Each number is 500 + 40 x the weight over its row's rms, rounded and kept within 0 to 999. Layers, rows and columns count from 0. Numbers have three digits each. The size before them is the row's rms in percent of the matrix's.

# down: layer 8 MLP down (transposed), 256x96, rms 0.286, rows 63-131, columns 0-95
# up: layer 8 MLP up, 256x96, rms 0.244, rows 64-132, columns 0-95
down63 100:454513452483496523498482467526550518536444456548483472537472563599469467513459535449424565515460565464452577545496503518488477552539462448426452495563497571486475526492507492514505500465555470515406490556408502512479486478467564497476554500494556494482553485519472524471564446468521496532
up64 090:514520473593504477565495551460487603562454435514523431527502529506477451462406431553481495450493505560497484534440477468493472495495523509502565523525484478524478477472472511441544593490587438483469551551552443518440471483474502497496501419487475537509510473544524476486516461548517530498
down64 091:512521474492451504476489482502508499476442494490462458498556476395415509495562503480522447453487499496492617505567523553453485545541436455469509570474495507541480482514514496584462465574579534511506542418465518497498478487554442448477538524558515531487538504566502472422482524547517491478
up65 098:514563479509464535578463481527513503443542498501480538496408574471528503484483472574500511496492516504501440519412530480506540475473434456538435477523517442528513441495500464550459525469559430484577510506460463553480480500484517477554470495559489480481468501484527591547569578414552508501
down65 103:471507541525534510519466498610501565467504469536524482486415481515461507429478514515622537493521525485479438499488570518469429479494463581516528469525511474612501519459482510489466543484490523478497536497486487465491479527431410561402502461559501534474533473525486477521526503522452526454
up66 088:496437526580466552511486517503484470419529513443503520476547483452551412420494537565579501476498483487458460486521474529531537533546561495536439489474516534479483421522609492522494483467505550541509491540507458541432484487503450516536502516529506441483573521502553510563451453543544475450
down66 099:523578473470515466461503516506503547514441475492452468579529505502468566496568507499439522552457516519533502524461532442502479455461442499515547485462510436516493506494474514518424540547547504404488581483455498405540512489483556446543457539488505581559475514509444533513572537424492510486
up67 095:516438507509551506505534464471479518515424478577482500461494573511491535550443535475483537504586509545539503563509445556468525508501459478538399537497550531454503539527556540543496511392505506463443503510500502499451514578469420501500430476486521488449564517459530531504463477443531440472
down67 093:494530477555479511510472498513581516515433461481568481457539479427536487414511494480550495415485539463469455489532537512455479492496529443471527447511434482482454498479507508484475480489540492471483581599517470474526538467546514456552623566469507503480560511433481516473506510561529570528
up68 097:466514492528466500503543468390537530512490514496487525482448506492560455487474522524561440466536539428540508489460472488464505532466448558452535556583484486489566531532503473503452436499456557509565509568502434544511500383583484536485502463483467511425508529513515511542433499526537454503
down68 093:455549528559531503457579474507559511443427470525459492480556460508538524510536556457536472484509455485497428444450510526573450495547448513583473491505543523476515490442564519481498451435439470499543516486459516480489504493488427549541453481487468578558519471485493533562525581506495430476
up69 098:586484565500479456447523462495437526520527533528492544478478492466527504480515513497488582452432479458497449589466496539488609488526479492444535543485519474442515594451487425499442494462463548514487494512522493546521432468511555501476553522513558517446558487439536522478468509425541522481
down69 100:490494462509437549535556467467502531547509522489509501510542410557490459502525458512566444550589488431487454550562544503469491577503548513474459458538535541526466525439558512406509440472456485465549504476468494459521576539451517459532527526481571486469526462524494496474519507434491447456
up70 096:482519425497495474497478453558457500487529454497533524458493500478465454559474530515506490505524456442512493518538516533537529534393441519523495456550522489504451578572504515526559528489507449457528464496502472542468434509534458470554531446492486542516497529423531457451441616562597489482
down70 090:450502473498515563443559536522479473523491499453472540478543531490515570456476556468539506539526485480489512493507545466508493519563519549407501454522494464589486527561426544491461460459521481549534481534534554537517501422484465413484526513517499492435472402546510504535428534439446545547
up71 096:494513471483466581523502539525508540438492490569461459484530490542456519506527528460470470432517478464475407542396420512465500464566475518489487455494523531491463543506552506550550533539484454545455454586537460587450515482477520573518481493551482433439540485518444469453511509479499525510
down71 103:469465559541503584516519493488521496508462488503484483478541461527511529527503510530511545583512417535569508576519473513554459467448498515477538450576458522586485567458502565472488541485416552511388496481499484476472442488504495465491390483506496499500554468492446440509509528490536495449
up72 097:509485445495491462519521487499409526589522476502555503488521446479507515517510498525416495568545515467413457467518512501428499454601493475519503511472511502474569540539526486443533499489521436527549503457427453492603518481439450569569517465523542488473538513525469519493479528539485560445
down72 103:526492509558359471521536526537418487430442527460494544439495451457502500514494504493460437524506526494480478528520517499507470517475576483494566583498502545574548478469510491488450439523464467529533539476500534526546477497443484440569524529511580506559454446491489475531539540433463505510
up73 101:409465454460479489534509535479559464468477508479411533501546520473520613516483483503453570479486534435433422504482477440510496539522495465499541536509516498422545461622467525508504455477541479478529528445497470422517582524502483517484508507546449517472506553550456511512520511467521518541
down73 094:555427556548497531418576467585422593537424471536538521455465465435461501493490568515571490512482471502460522478484498506421450557453524489505551497413475491519484476519462510530534474493430558483494429521497533505511455517501494487504501497517472464497573497518547500547517507557541509515
up74 103:500436456514509440457568461437488535503526512478553504605495476483458560487512475551419500524510409462494557472512492529527483502542524514472505497443513528462461514486487455485539537442549531510510587487382527562487541539502446572464500513555555554462473525498498504474506515506500455424
down74 116:507555530489510528466563542496553481564477483510503463491487460506519511497557645432435462477415531483519494501527493534458472543509548509532460522484473469469513481545561478571541468516555481456529579451478459420454482520505525509435509440491517542506422516479568533453448474488495486527
up75 098:500550457477574493511488504463559566449502508488490519498412424537541528429542472538451504494482416571583518546452470544486492483510505533553543534520492459503413569496481528531499512522462459506518489523496447442516438503435519583582446491509496441532530555503481507444529468508524507488
down75 108:502536579522455496496482485543523598522498412366419457557525536480538487437489504494505454496519510514543496466530547531468551443456495473504550549510494534550429534525472546452487519499459435477514499531531552461532505530498541498467397523462499466467452498542532486506550478452520486526
up76 089:462496485464491520462544498472473548540484501440562487469505528529447463527509516497546550497460519508414504528450613548487489532570489520481469540467525512492441492533487509495501538450401456490473441446452608424521517548514525510590558500505505473438522459549437545520527478499493521539
down76 091:457526561509532462517460477440518535470521505492585448509490608522462517427416593531554484497523510539475466489574460491485526457543563413551454524543491504485511548482490531521504468495524521503475512492470527505460480426485538512466481553444512552537451536482514474408482472556461447489
up77 111:471453488537512473514515561559414524546481485505543464540454511530511491511503506463440453419518485475485469552476512556490488560535477469531600505467512487485405412485548500505522510541445601533594515497465512473460444487501490547479508479473460552437470502532526515506528572443458527469
down77 120:487439493529504480491500593530486476446471469566506451541505481485556522510532515437534520453523569426460514568481490517505462436549518525462525548488393546504528496414535483430411516456484557557502508498544524464478494490479503573463506548480475471470473453470457546528504523506543550570
up78 079:494459460469497503489513533473501489501542485520511449520458469519579481480469463449479580506438589493476475517535481530438510483587511468539509502495526455535497510592596485507516526423570438504445513434527469523534538553492522519481556481481461487455520549480425434525500405434482511517
down78 089:490480501472547382459498500491540508513418471561534599444467520488449509452513524519555405524534483534545519509463563465509478511530486502468434496521449517481487536466488582542487494547493467473519547563542479468418511499435456437498462537506504496533490466480571574478512523567481509499
up79 088:532471503522464536520476480578491505529527491466463518545490500504578536517565472549515548484521562427395530504504481488423540554448565473528472559472480468490472552467495471507450524427486522503470477456606429525463506518440489517534514554467558489480506518467562437469458428516506538513
down79 086:439519480453535482511510541488510435422495551526572484571477464474475447448427469411494445499499476562495446552537511523559528482518475489472524518484530505483498490497543510501609463571490545510475595456416568470538449497539458479471448496512494478548539452549495536515533546505515498501
up80 093:517524502462538495468512525422488530439450510523490514455457506500591465522503447546490560531475514445496508538439489517450556513531434515486512511458512443484517455568522504519572511437558553455514491489579455512404474522502479597529523493489527521495457457454531418482452488513522575563
down80 095:456433544485533540586480457498460471476537511478600539509519492496499486476465518517410487552572499539544480531486506450456503533403510571480493418494568518534521509511483485467541496455516513498531470533433512510469514477480414400462529552466509527476510529516508578547519529440516448496
up81 110:480447482475546502517469583480610532492526491368482579473479549551441518533489505501476526470490533448441478496490467495544474457538435568514517572479457472480486522482519453451490554519516581450440574490480541524499528483472433501509472543499514472506522478502538503537481502446563524454
down81 104:521471478551509571493492503554494490462512487507452405512472474562493506505499457507517533603521470513547527520469530540452473521514533472565562454586527452538489476511457581507496446488548441466496530409493526563459452418481508510479507428480498468486482447605498510464461491505475546523
up82 114:509496456611555492524458442596548545459555484564457525568463493479432476474506511435505464522536509441430453514502493546462537576516534530546478455525495425478533525542525511473441533479540526515537503429471497543495471530557487537480491453545532445474495490472441454514473485527477462451
down82 119:512505488500518505537511455409540554449527509501526548498427462494542540469464570517534578583581466515436493484489498480512528532500503499451533476545491477499507441423488456558518557536486565516476588442561441508509502453532491470470479428467515551503485550440523463510473520455482480419
up83 103:497512466513525521430460524476480501568514473548510594531493490503499526591492535489578538512396417482485431568520535459526475503505471520503454505536501514485524531529489476408513419500508435486515477485510509483501415524473473457523460439544460484480484515461533523489447615548527540488
down83 094:543532487521591469469484532532445522456455487533523527437419481462531547505485535534573505431497400542532460557479458432517466489529480432439461520514523463512518403491495533570458479499518533513467501534547556514531514543472571489492503478542426480502506406548518511515521519513470525526
up84 108:478529471431478496543468465469472556527539565497455545540552494507484530544490570504496464494510449467524450489522415628478543516495483496473529486412498498455572474542488467405550481511468539503486428522485490532524483480522580473548427505440482576499469523490527502479515477490577531501
down84 113:468557492495495558463420414505473496434480519573503481408497500448554475450520482481497541549480452462519451449461492543445507486546517554486545496476452506461524525504471541444519477561534538591477522542504471589539450550516558479464477474452545558517538534495479560497473534471459497554
up85 110:519455525601514474489545481553504549477426475490494485555480493467511490445461530470484594482473499464437508561415533517499541511503487451484500512433448460485549530476491470521526518531509515474486490556462466505484462579519491646462430512542524562458499454462568516506471552525485477489
down85 100:533528501452435480583418503507546506592467479539545565474493456458480535489517467492540463458579468449521495462486535514552499488460499510506480474567524533478486566455503541482436517476489566506520470431526492484483513477555478432515453548473521392555500552427470580479511520537498476510
up86 088:549499416536480520481469501435531546516477524425571432495465496528448588470401471512506501522513497556437454498519534429500462412502548492557473481542493485502509498496485477461485553516483515541512517558547519516458493523493574507525497465525489469452540491530556562526455382510514540460
down86 093:421517577491465462496539488526478532501486474513462477503479552548540504489530513524463469487489520446393539438476500520529532587444478514477558557507563470485553560485501516501542446520499413503457500469465458509570417522488486585469545542470493481450455486503492489533601455542528489537
up87 105:448435478503487461512458520501383575539528468451449519558458468486509532473479512494469523478511444448514489489548478456434539509488494533489512503513543526498560521579450532578483457533462575529487457444509557475506502546508448562500487560485456550458503506511573532557476457423494569487
down87 129:488536478470533479478464482468494452515509492497501550465535547476551419526517453504477496561577547457517532504597418465550511576592500499502425481508512484485484478497508537494540421522503561539476520446529513520470495392565514519566482476478520521498470461493443561501456472454553437471
up88 103:467506503544474494473641507475512498490503555543514428627485453487512592475436509516491538492455463545559505426523424440508527441472519502490474514489491456531481496553502518488449490415506509470557497548504503441572547477505525511496545512463474500471522446488491507492511445460537484552
down88 094:592478455433563584471536422498533452503526550483472445476502508548517426480512547529532535510548525552390490518508502418525506557535505496486471461511517560511474504558446464543536453557473510486465492434449479510492443454466480496456480473512516481608499499468512505532477525471539541489
up89 110:456490503483487465492552541518422544554507441481534511559452516532443525475484497548564475561530443460575507493590478509478445517468456447533524540572486480470497480521484450418512481495521517439527477525465464546536548402578486525517521441470535486460509474480494533467463569509557505439
down89 110:481522591442460500439498553594450470549475492489534502472493528510427425491516467540526561490479518547509487507463572480510454467500493513493548583518482479521498543531511500429503472589459523482528448500476557487545565521560477486549476490393490465504426498524459517477460531530495462437
up90 086:516506506488473533481535498495503593478528492476511543521512455484496464453524514491546525515477519435472510501470561513394509445501492468550522519584576511460592509417485545510468521488566539530439464478455470460448456507573562522442516446490494468539421484572519443464451492539497462532
down90 080:429543491472576448475463484505511476550476501505539483466526533511544535572466523535459472470553493479524497547456451540531506535466462545431516465406512397536457445507524504527501488483528487504546534505545533523523486453515383468479449512516492522431420521535543546483508546490572557535
up91 091:511480526496509495443479435483534578516430439467550506425511503556474546525570506563460591542477503477518446505494563537500502445564425486542506486525538545504460551523510534429504527484516529450474570494513499443475513446506523438549486424410527572467483480464541476507525523472513512487
down91 085:440484482441538614488502496440450473460560543471565556527511522559528497490483454514455492472513485517504507486469439561557475533495555515529586457514476524450538473519546452547520535475535526465509542561516453524472488436482588501495502487561513503489432453521520468451459480526435422454
up92 093:503472498494481547502499507397522506464525461451599514491446519519469436522539557597476504536439530476508500471513472504511564503481525507477521525442486501419586489546534489560571547518537513417536500513549512498531456431485496522447543465479523568414482490452501515477466542513487486430
down92 097:460480456514547486575554522547527524487527478525448421496506452514521489553513508444516538494578432488543457539468477414520563512493546582522430490506507550483499494484571500571459522430502454484476506446501515450462461476486535490450471420501497473562499464520518425569530507482502533575
up93 087:555444507477476539486582528455492521428484458479426546545503507487496505489503519547495505442512476517530511477481504524445439445464530506552517575442536480478476524568490552470444483496516623534439499525488396433510439486542485513555513489498526540574522515498573517428523494500491467538
down93 106:550541467528526499461504572520458562525556488511541549487452513524483484509513474562448529495544451468501498466465481448414386559487531531447556476486535514521472515506599528475483426488537482555467548482474483501493490481512482525528488519441548521522549510488472411454422540429477528562
up94 089:517468476535484442507407484455470595501508542556523491552483467453514449557473557492518541463513573489540482463477492463500551471460512545505494536522454458521562512542466507538570499409471528529506428506466455480467471419480582572536498474520503559529504478545498485403534450482507502495
down94 095:486439511497490449456535452468563492505557472531500566468526383553528513420497498526514524616600477488523484479489501546516499476481462501486468455487485512514492441502510486519493541502446485568448499422557472531439541509525419457472488521551532525501563505477529487500596514527478454514
up95 105:481520489540473456444476554503527524546474514452547492499583477500519501488481532439501469508519471479436442590534520485479467491485514608469455553574475446465490528524455518511599534471529440466495562488487503520531435448489507594486493516497493510479479510443576433502537464454576462512
down95 105:452461485475526432423556487489514441483435516466455524494494534531581502494509481585547534468525554480501463520572505577539501510507510474513477502520507478466485433509487511499547533554520493517463513551505444474409501489407522497521447549533444503554499545553493456532553416578434479512
up96 107:413479453478551489506531520537453466520547535597523478527511458514526436466455520552471484488454503469428509495530482478507500526522493453525514482514459451441480528500523527586466556507550426492465535532542487547535479542600485499425476463470449500470463474482485532418599571477522527515
down96 099:496461513412559561478541533523498423523452515491487476540563526449422418535451457529466452489503578479512542493544476446546498525525514485521414507473431526521427472565463556564491546516472490436521558478542543534453546537496499526508485508466497489506496537450468554524497442460494551495
up97 107:477513459525513432540453460481513545497514510481412469522456488487507498407417475467529560591553495560450504513508461487544457498495476492524478454441539470546493525527512573492638525410496468515455511538548448501526477485547472509496534443475505555493497490512544536532523518556448508525
down97 112:502493552445472525413523510532520515544422453466505526606577474553511445518519527468499560472496469496470493528517434559481464464439520460518456562534427520468471478481416506520470519526496466451533546603562531509511509509532553498464499503487515541442522542575526465482452485516449488478
up98 100:540547552491523413437556575525473484550499542539491530556485492505459547418449520468489539504551503451503530547535574472476510473500444458546527459443484483480584519462533402541546471494485471562555481472514489536508508498472432484454515470529524566499532517463505501533397471497484459493
down98 084:442491494477547571542442450500511493448495480452542404477526479461514498526457396550553471527461473438513436476480479523526513491496528539512500517513485526485474531497486516492518501503609566421459497443523524518440483554562557556584515519494456542482432504527459526454550504531537537473
up99 098:471511453487556468483547533395506501534480507503415454404449513502531535538467506602532502471471519541497536532589526479493455453475505436585496577424463538491507531511538492479467487510505482496519532465520453500468524466497510533545483543503513505514441566534534447432567498497475558460
down99 091:505488516469481509499532478461456500524537494433532483472488435461491388510478586529483512464490463568477482460546577508515452496483489497428489493509484527560471493535490485406550504541513548477422571514545518502551587478451510477523488551515507524577444505510548492569419536457511448529
up100 111:489456489476462551460498494488519449496557511484410545524543507542462471513462509515568467495548454533450464432513453513444511543518450532445507457524527474466511521560472401543485496525485526494503451468526475501508494548532476479478583516490502495486474571620540413465522525497609542493
down100 119:523608451572424605488445497467486484503478484499575516566472510563455534501481485565503535421522503490486568546451488485413553531528458420514488491501483533506490439491454488454485467544537501478507409512512519533444510528503488562452568489506485480492496474536525507506455503507557471483
up101 101:488483535499487463529532529533532543519516469497449510522504502539433567397514507463513513482458500522579524444472454514566543552533522441457474455505484479495513540531523471406524508428598507608480504542553508453496536454480429470543485423502490515465449534475473532470470526528466552533
down101 095:466450525447474466489558472541512506581515558541436527589474527559516544478569492471461471490560469422438512548508487483496540564499510466522512439471489546431465492516567438437461542574421509537500498530512491506450493522422546556497490558479481534501451538502491487436478475480495506511
up102 098:595516465483502471513582529462426478509477482466511537528485506475480522510499605462556515487497465437519548531424462532493509525472524503502469485490440447464521511566452469429581550531571536485495564497498529526458481491459505513488442446521507462405482503440604488518495544492534509538
down102 101:547458588554475456522574470477441457445468548480473523528565523484481528546529514449459525545529521509453500458416539520540457463540515487449468477496477520605521540543480516463520500483416434481494495509555522511488549442521489454538495466510498533534415420506565518499526535482506445542
up103 102:435523520477497524520515530472474508504516467548452486532381481540452499488554460515493501470588405500538547497484457448530519457469422469510414530517599463473499475515496458482454475472551496422497538524488474579490540470489544457542538426504476500538519539541489546499519558544510493553
down103 107:501456458581468426458555515567529525458480514482467480451457551531572464485447547491537518543493482533501506540495477527461563487484427609458516518532441455464505468511561431513477563459537522492541482485526513543430501503468509550482454444503479513520516487543450510526557471466480435585
up104 101:502506513478520577562509430430535547417511469506503561452444483513564484492526481532518486481437479470506497507432505472521505478493518580590492462476608538476542494519532463505556564503579478496494474457493488479443474484475538484505460432531502488443505465517481432477513498415552552554
down104 108:509496576475493521540508496450528568473508454432585544431510553483538520519470536548513492502522490508549467513502480504477538571574503498494442465466495491509513540462504511510501476400510465415470459509543491534449487492570498397514450596434503581498532501486461417491491483547522491494
up105 100:465515557469523523448541450409494515529560420504570552513558473528477508413521546512515459473534453567479481523524484534534475549515539444498449497464506508415454549497527520493487529497541522485482577528538463514436512535534455518484483467500474505471474544462472509427510579448522602540
down105 108:443557489453488453562484433461521526497524524474487539484465469539486454493509470462524525551542518523488466513587421470519517527551477489468442472536481543514475501444489529515485545491423514523458579506485472473510573525589482534513554501513404427500444522483444509545525474536560591453
up106 090:487465579466453498529512446496507542473515431503500566531477490553514478557501489481522467487546554427498493519491528485426505481434495505521536486524483439427483580543524524563535518491587509467493445488426463493545507477442484465385560538563465522481499469483528480513496575537552559473
down106 098:597487512508522440471579490416485483498504513423445450502478497438526514524391485479543477513515523541499504504548535526516524521559471513400513444444497459538531516492478474466436491535487489459464588541588511499501529531568520516522510510474447527514452565522456504489534482449497474569
up107 098:510511493523582502540537480482463519430558499556481534513472526504536549471517464527485509454458481443544476482580460487516453484473509463502551467483483475430563518517469556510476483476502485450498519504468520510522539420569537494500466583521546575415527491409488451449421482523603515473
down107 101:529477462548504508454561481496460569427566365530484476472463534511564526549542455543532500497527485516532483548479527528537548490500449454468566490528524501501521488506545525469455506467457459473516447450492447516541459481554609483572486443444491462495473529466464489538472442555532518491
up108 085:509511506459522506538534478480523515519565470501552557407454464510507514459535436452505535485488507441469526428501453468453594485549491514489493499481497516459477464510474501516527459539541495490476519556629417533486522543426506561579539525491438477486506484480556549573427482523509451507
down108 085:492520512482464468493553504505454465482470493576482429519507475538521543518501590516511433469491558550495419585501479509527391545487516516464509486485501498488562545525582445500525513454518479544518534480483498445508517466499462397370477469512524488505497556538472477455544535488550528474
up109 109:503541508485492506459484564404479523543511524499495525538487554537487491447580502480499460509521469517514496524516438535541468567462387529477491538461559507407419434530520533438491543481504504597535500498550460446545578484514458549489480469461464505508491505454488537525500520549473516418
down109 107:549542500485557536535496566413522490488527548446498553459463581439507467487434445473443515580494470521504482548493529534497478507507531509576469461504436564504509466496580421488414522495500503542459498474504573578531533470499534436461481460467479473500514453465550542467513474476465546509
up110 092:481487467496486480548502460499496513461511589426439513524568512413429541477514430552497499476491479437524476587596462557517546482551497464526498432540447479503515503488495489488476483529440498472553548514523527530523531493493531542482586500500464453453459457471505580463527485418474555511
down110 095:498523591566522462564533555413491475539546436520529528475531514499482534573452524482482518508424565526565488439488476456426501587487433521448452542462456478503491524469466449476463461450488504521543465488537525483468481521470466525467485499486521481520548542465479496530598446535503526563
up111 092:463537445461456518429580472467428549486465494524476538526444466477507476551582443570451518516487467446514490509468540491508565470545577474540432501521557570508550497488527477585458519527543502471416464441504526520494417498529544477469464491499562505470525530465517546493497563501493508490
down111 082:429503541444584574473436470534517542522478457421496445523516518561522551500511513456563496436533501448521521558570521478465521551475539525444548478452497496470468472536513484447538459490490455499503494533429496513522511521515474523548555554391469467552481486427466535501521460524441517540
up112 104:478554505523442511531482483442512469493522521468490519464479463568478562531512551590583498438545534508525471538574488486469493558484492487499546515437443444472576572534558426470454429527499488443529483563483453493459535493497535514587447488502471478455531502456479546463495488531426509499
down112 106:533572555499508487549455568491480606505502524506528482467519479459478545501471565521443544602480460477521477445476521459511527446500488544512525494485501466519509502454560486438478501479511535480469451523490415471470557493478533479550435486485514479577415519433538603483552454478471502461
up113 116:493544488469522602454492572538515500528536475511505579504459602507479570502411559449474515469451461503503454511550488502431520478488493498516449491518554497538547513500527518467458490532461482519528493518476510454553514543546511482460481462466462415456507452474529580397534441510550484533
down113 106:536479481506526508476475507445548513427476489498547491446476503502514470450599446524494525472530587487538533548529517532544398406553509493492488523504465466444470513509420505473443512503585511605563455482443497495537569476444549486499451516512511556505549488526495511490503521477522493435
up114 094:572511535451491494441521430527516596506444541488509462563509566503531508433514436526549552526467483492451468523423518520507546447465485471595515507531540466549472464537571441470428562489484561442487505490544518488532487442442468472502552514493532531507420476498521527515468540508539503503
down114 088:462478486530528478519494459533485493477551494481542503411456509550482507564501523535463489494525481510571556454516482574511445506561460505503539534551517419525514568566471506500519503498543511538514500485472512486474463504509525513561400449460482424462492528499433502456371477559460477589
up115 098:559451489505542527506569548458540542455480556431473480535521509530555544499518501443431492441525498446490464504530497451451618523564549620479518500540580539497449509567517432444483433495506477478485459504506483461515498482459474448507442494550488493482479478522530512482482474500510546444
down115 093:462528448490444527474465544503494550517539557471479430587511463441475451537502478512571485514525477445528468572446532494518546511526478449475558506496527473468507518494493499453466557579463580530483502499506570479475462574538489589553524493473515431528427452485484470456433520548466465481
up116 100:506424535510384438580577500512441515583516482467480515504434486500517517528534461512518572478535441427504474540501520535516515518504497400496497543498536425412508483550475512495521468494508470517449461585476498481496480537468503519489546565522539468503523513518491547574450470484437500514
down116 113:513531576499532406449572470440476473520496441534460482497490508527502501483457526414543524532492515461526530550534585484484485513500480460506466522451539542382487427577468477604541463534488469476489497524493477550549474476441481527550564463493489521562523542540505493527494497446466481490
up117 100:470510441513491523544501453478553518505485504462509476505473489552532434465534490505567500455512517489485495511455483521551464573502457483514503493483556398486514612490454473472555542497478484504468525486509421512440493447496537548552461545457449511467484548494543457538427613566466509583
down117 101:566524535521455459562442509537549529509436496540534587489437515481546468587478572503436493459499472522481539502467568504509409497424487533457514452498448530528442502444488524516521498523476478447567509498553530531471484460436549480519491464476497498528502420444507544570448514514539541505
up118 095:458455488481518528455523508547507508510559460435445485476463558537476466443535554547555463522559491487451575507492509555439569468498524447403496481510445528451509546507501522473532535523520474468480542510517491524415540550521500558474511437469491517544484626464490490448496491457548481438
down118 087:438440486534487504491525568474541475550419475487551489529498471565554517586468496485487537514510551437506472545511510517518461408499511495491488502497480460443496473456480525502450487477458544498462438416550560529534455577482392596547478466488498515523470565546514520490534542501537529492
up119 100:471457448457457482559534476461507562547601575500518538458456465495524518463493499522488528484559438519527462584530459496477439514498560436516459472558469526542560591497530483585500504518469432509463541473480493498523515444441520447569467480462495504524422533482503517465505526524487513440
down119 100:515593447505475497549548481447479517548418483529468458501440501489507519467534547460492539519459338466463463485530488537504450568516524502519518440470515541497457536507515569491510526428621510506509505471503530526530512488531518476425498514561529519535546486508527483482461500428471509481
up120 098:465512471457493469552476441471516469498485533540458601529457530547547452617477501494422516557517507457492489433530466437472521441482482447518515558443521488502502533512544496503444508468452507448536438494474482467476462549546519540426603516496525579489469502557557507530492534496510514478
down120 099:562474477550560414526565540493488490534487461484526488411541461513473491529512506480522517415499539529561499503473534534544553495502450499448527554599492528512397483560510535546482514565525474490518430580508462487503467454485499478454498555491471499453491425439519495439511538510452453497
up121 089:453491551521523472476483457450531494491569471485449566551473475510497484480556475501531533414530525457487422461593498469450453554504439563496524482473511504483458488437491447468542523491526500556477534481492473545509457484528484449525592507542494537541454539586415470559514508522519565553
down121 089:558493520485512503453497501551448436488541549571574489539525536522490461422534463486521482505495593460509525542443578514467445482440555461534442543434457493535468473456441511469505438537485493566543537510553516522490528470487445488470448530503467510564531540540427505500482536415527504492
up122 109:495409513509476541505483533510458525546582528456501534508496517536442475491478452489493471405447535471497475489587469521522511523523450461511475564478467432475545591522577545512433484503529533466552484549501532447461521525484488507585499467484529421443471462460537541452514515574475507456
down122 120:519475514441550533571420522514536542493546534535568455493513469501483454468472516500518454486474529459546531531386534463555528428493511506511485564512553414497510544495512582515478498530475483496520435539473505434454500515478502513583459429491440468524446493511510548523569501508436443535
up123 100:531523525466534421455496467530568471478537543458453451471459536473539537435517470531525503447484510449528485526461425501498527503495516493510498557479556433485536452544577590508476504510556558515449555453473496518511522442493484536508459573555484526475540499450456485474427511443480600547
down123 095:544473559573492486478512509525517445559431517455548502516534476468493472495432576455549511480467510520557544457516520450485443520529464476504498558583523442436522452504444543511450434502497550462538451462496458595506428513551478510494521520571494484531504517554432522521455464540482501440
up124 106:436490469536549391505525582428596506485514572479550446505563479544574501493556463510525458456555455559487558483514502537523522560463459474483523504508501492465474490485550496439514547541529481494509503512525457484480459494541525560499430468521499438466485524507498441444480441464509575468
down124 108:429479512553477500515592512493496558556533459489504537505530531433472502576541515453464452481396520442497480485482524422474468493478520469505561448479550522511561499518496492453576473496459495510511551515524489486542541453445546422536480528539459550569511454460500446541455492529430506560
up125 097:555496512537450439536543447458477516528534551447533459642477531573511535566480513451521479491529414475489485456481525531540534520546478520472489498429626506420507508563483472486520470452492479464471453523502481543509493465464526531472447532477563504442507531466479514500524539464517523505
down125 093:514479487473441410477541512484492498500550553436467433531486591445520551472524512500520539500547534448468587495545496503408531472513489525546504510501523551411489462473478510487471504536494520513506440560484490544514547497434481456477475513457520561554451496532539513612536452539450495449
up126 107:385541450487445554489525452471594474500514575471420506490478537485488541461506473550529497475504475530484449489518476504542502525557426496573522478384555545470486513519523559522484508447482521469520537529495498554518521561464423548492559526492446511491534529473561509464430511484479520504
down126 097:480537468530515579501480461554459482497462490486463522435466416484550461536513536516523489533514517560533452513571491520486502474489506506505493407535556540525534493512492474525422454449549577411500485493464535541493545497485493547463519481508465504561471414543480534598555453505461465418
up127 103:442521470432528506507594490483547498483467482506449514440477505518496528499490458483517491481524520483499473480421478495479456435469525548523443511498537457544448565513500463454582533532542514459460557550487529503432545520534506595463498458479512532474491545504480452503420515415575584572
down127 099:549492531535512615507442553437491528566512456454515505506548412490445496504467569469478420495512503507512521479488453526542523523468539481513466456484529475541531501477570485569475489500559505503497451463473500446518500507487416409425530474545535450510519489458495520556531514597524466458
up128 084:576452476499508506421559474544520500454547468548546540526466520504431528546508490454472442470480465481514473467537501488475463482472505524510501544534466536452535525487481552443489578476450527497455541546444508466533424462609545538499439519598548482472407524527461482516506483533483445479
down128 087:458509504508593441446435543469502488483477539500440542559508507542576544466522485478521473546477476483502526498514474515453516468485425473518432519473466430454497460450532512511513558464514539521493540458555502485494510513544465504463506476516460562508492586492605535447501500561559383549
up129 107:464523460538525463546481565508527520477513444491491544475538522584527416483488441521520504544510471484514475413467457462540522469513475573490475475540465481509526529516558478414433491504506586462448516448550465454466476516583515541508545543493442520468397553504492515489573531520493544537
down129 115:510458497445597570508500485498433514514513514497528530559527493563486472490536435506476567512583465490531510523475386524526422467481451531528474471537564477507447542461464514527437472479448487451476505502559493534516466510543518538457473535542484480461411439558487557534549525490460529534
up130 095:446400533517454489528460431548546520473535460473506494494430567561480422502528489559554462463491562423550481483518427567497460480481539507512558461551460532480488471461504442579469552559461516504518499516466481497481510503550488477489513529552516559528552525520530500503486545439546514426
down130 084:544496493513554444474560556493438460521439489461452534582527515515487516480450488434529481470573439479494549464482562483509524462526505435465498514530565541515450438546504494476451549486542524533590484534486405486510456478434456575569534478469501450507518501535471507492492507537463537569
up131 095:543575487503453474476426465492524515452514543482528496490520487537502474428475465486509506534453426488432432605516531529506538480533500474459501532511479486479500536528458500500602556508465482551387518512525499469531459531502495540475532455444531550475420602457538503491538459485551504540
down131 094:401466495493462450496553466507518387513481435505515483452513446508572536478510484489520430453515514493452430523418471494508482505492553496492493559533467458531442489447525496529503517561547523541509438562563479550503484546503452529511548575513443503518505597518507558496524524534454497548
up132 084:545517477557515499458530434504462503485586500471524461564509518551599471432500546454523581495586540464439434554481501505479495405548502491566472464476466518495420471523527476488478498498494517493493526527487463467467503455558513446529471507489539466491429448569525554457515468481523467553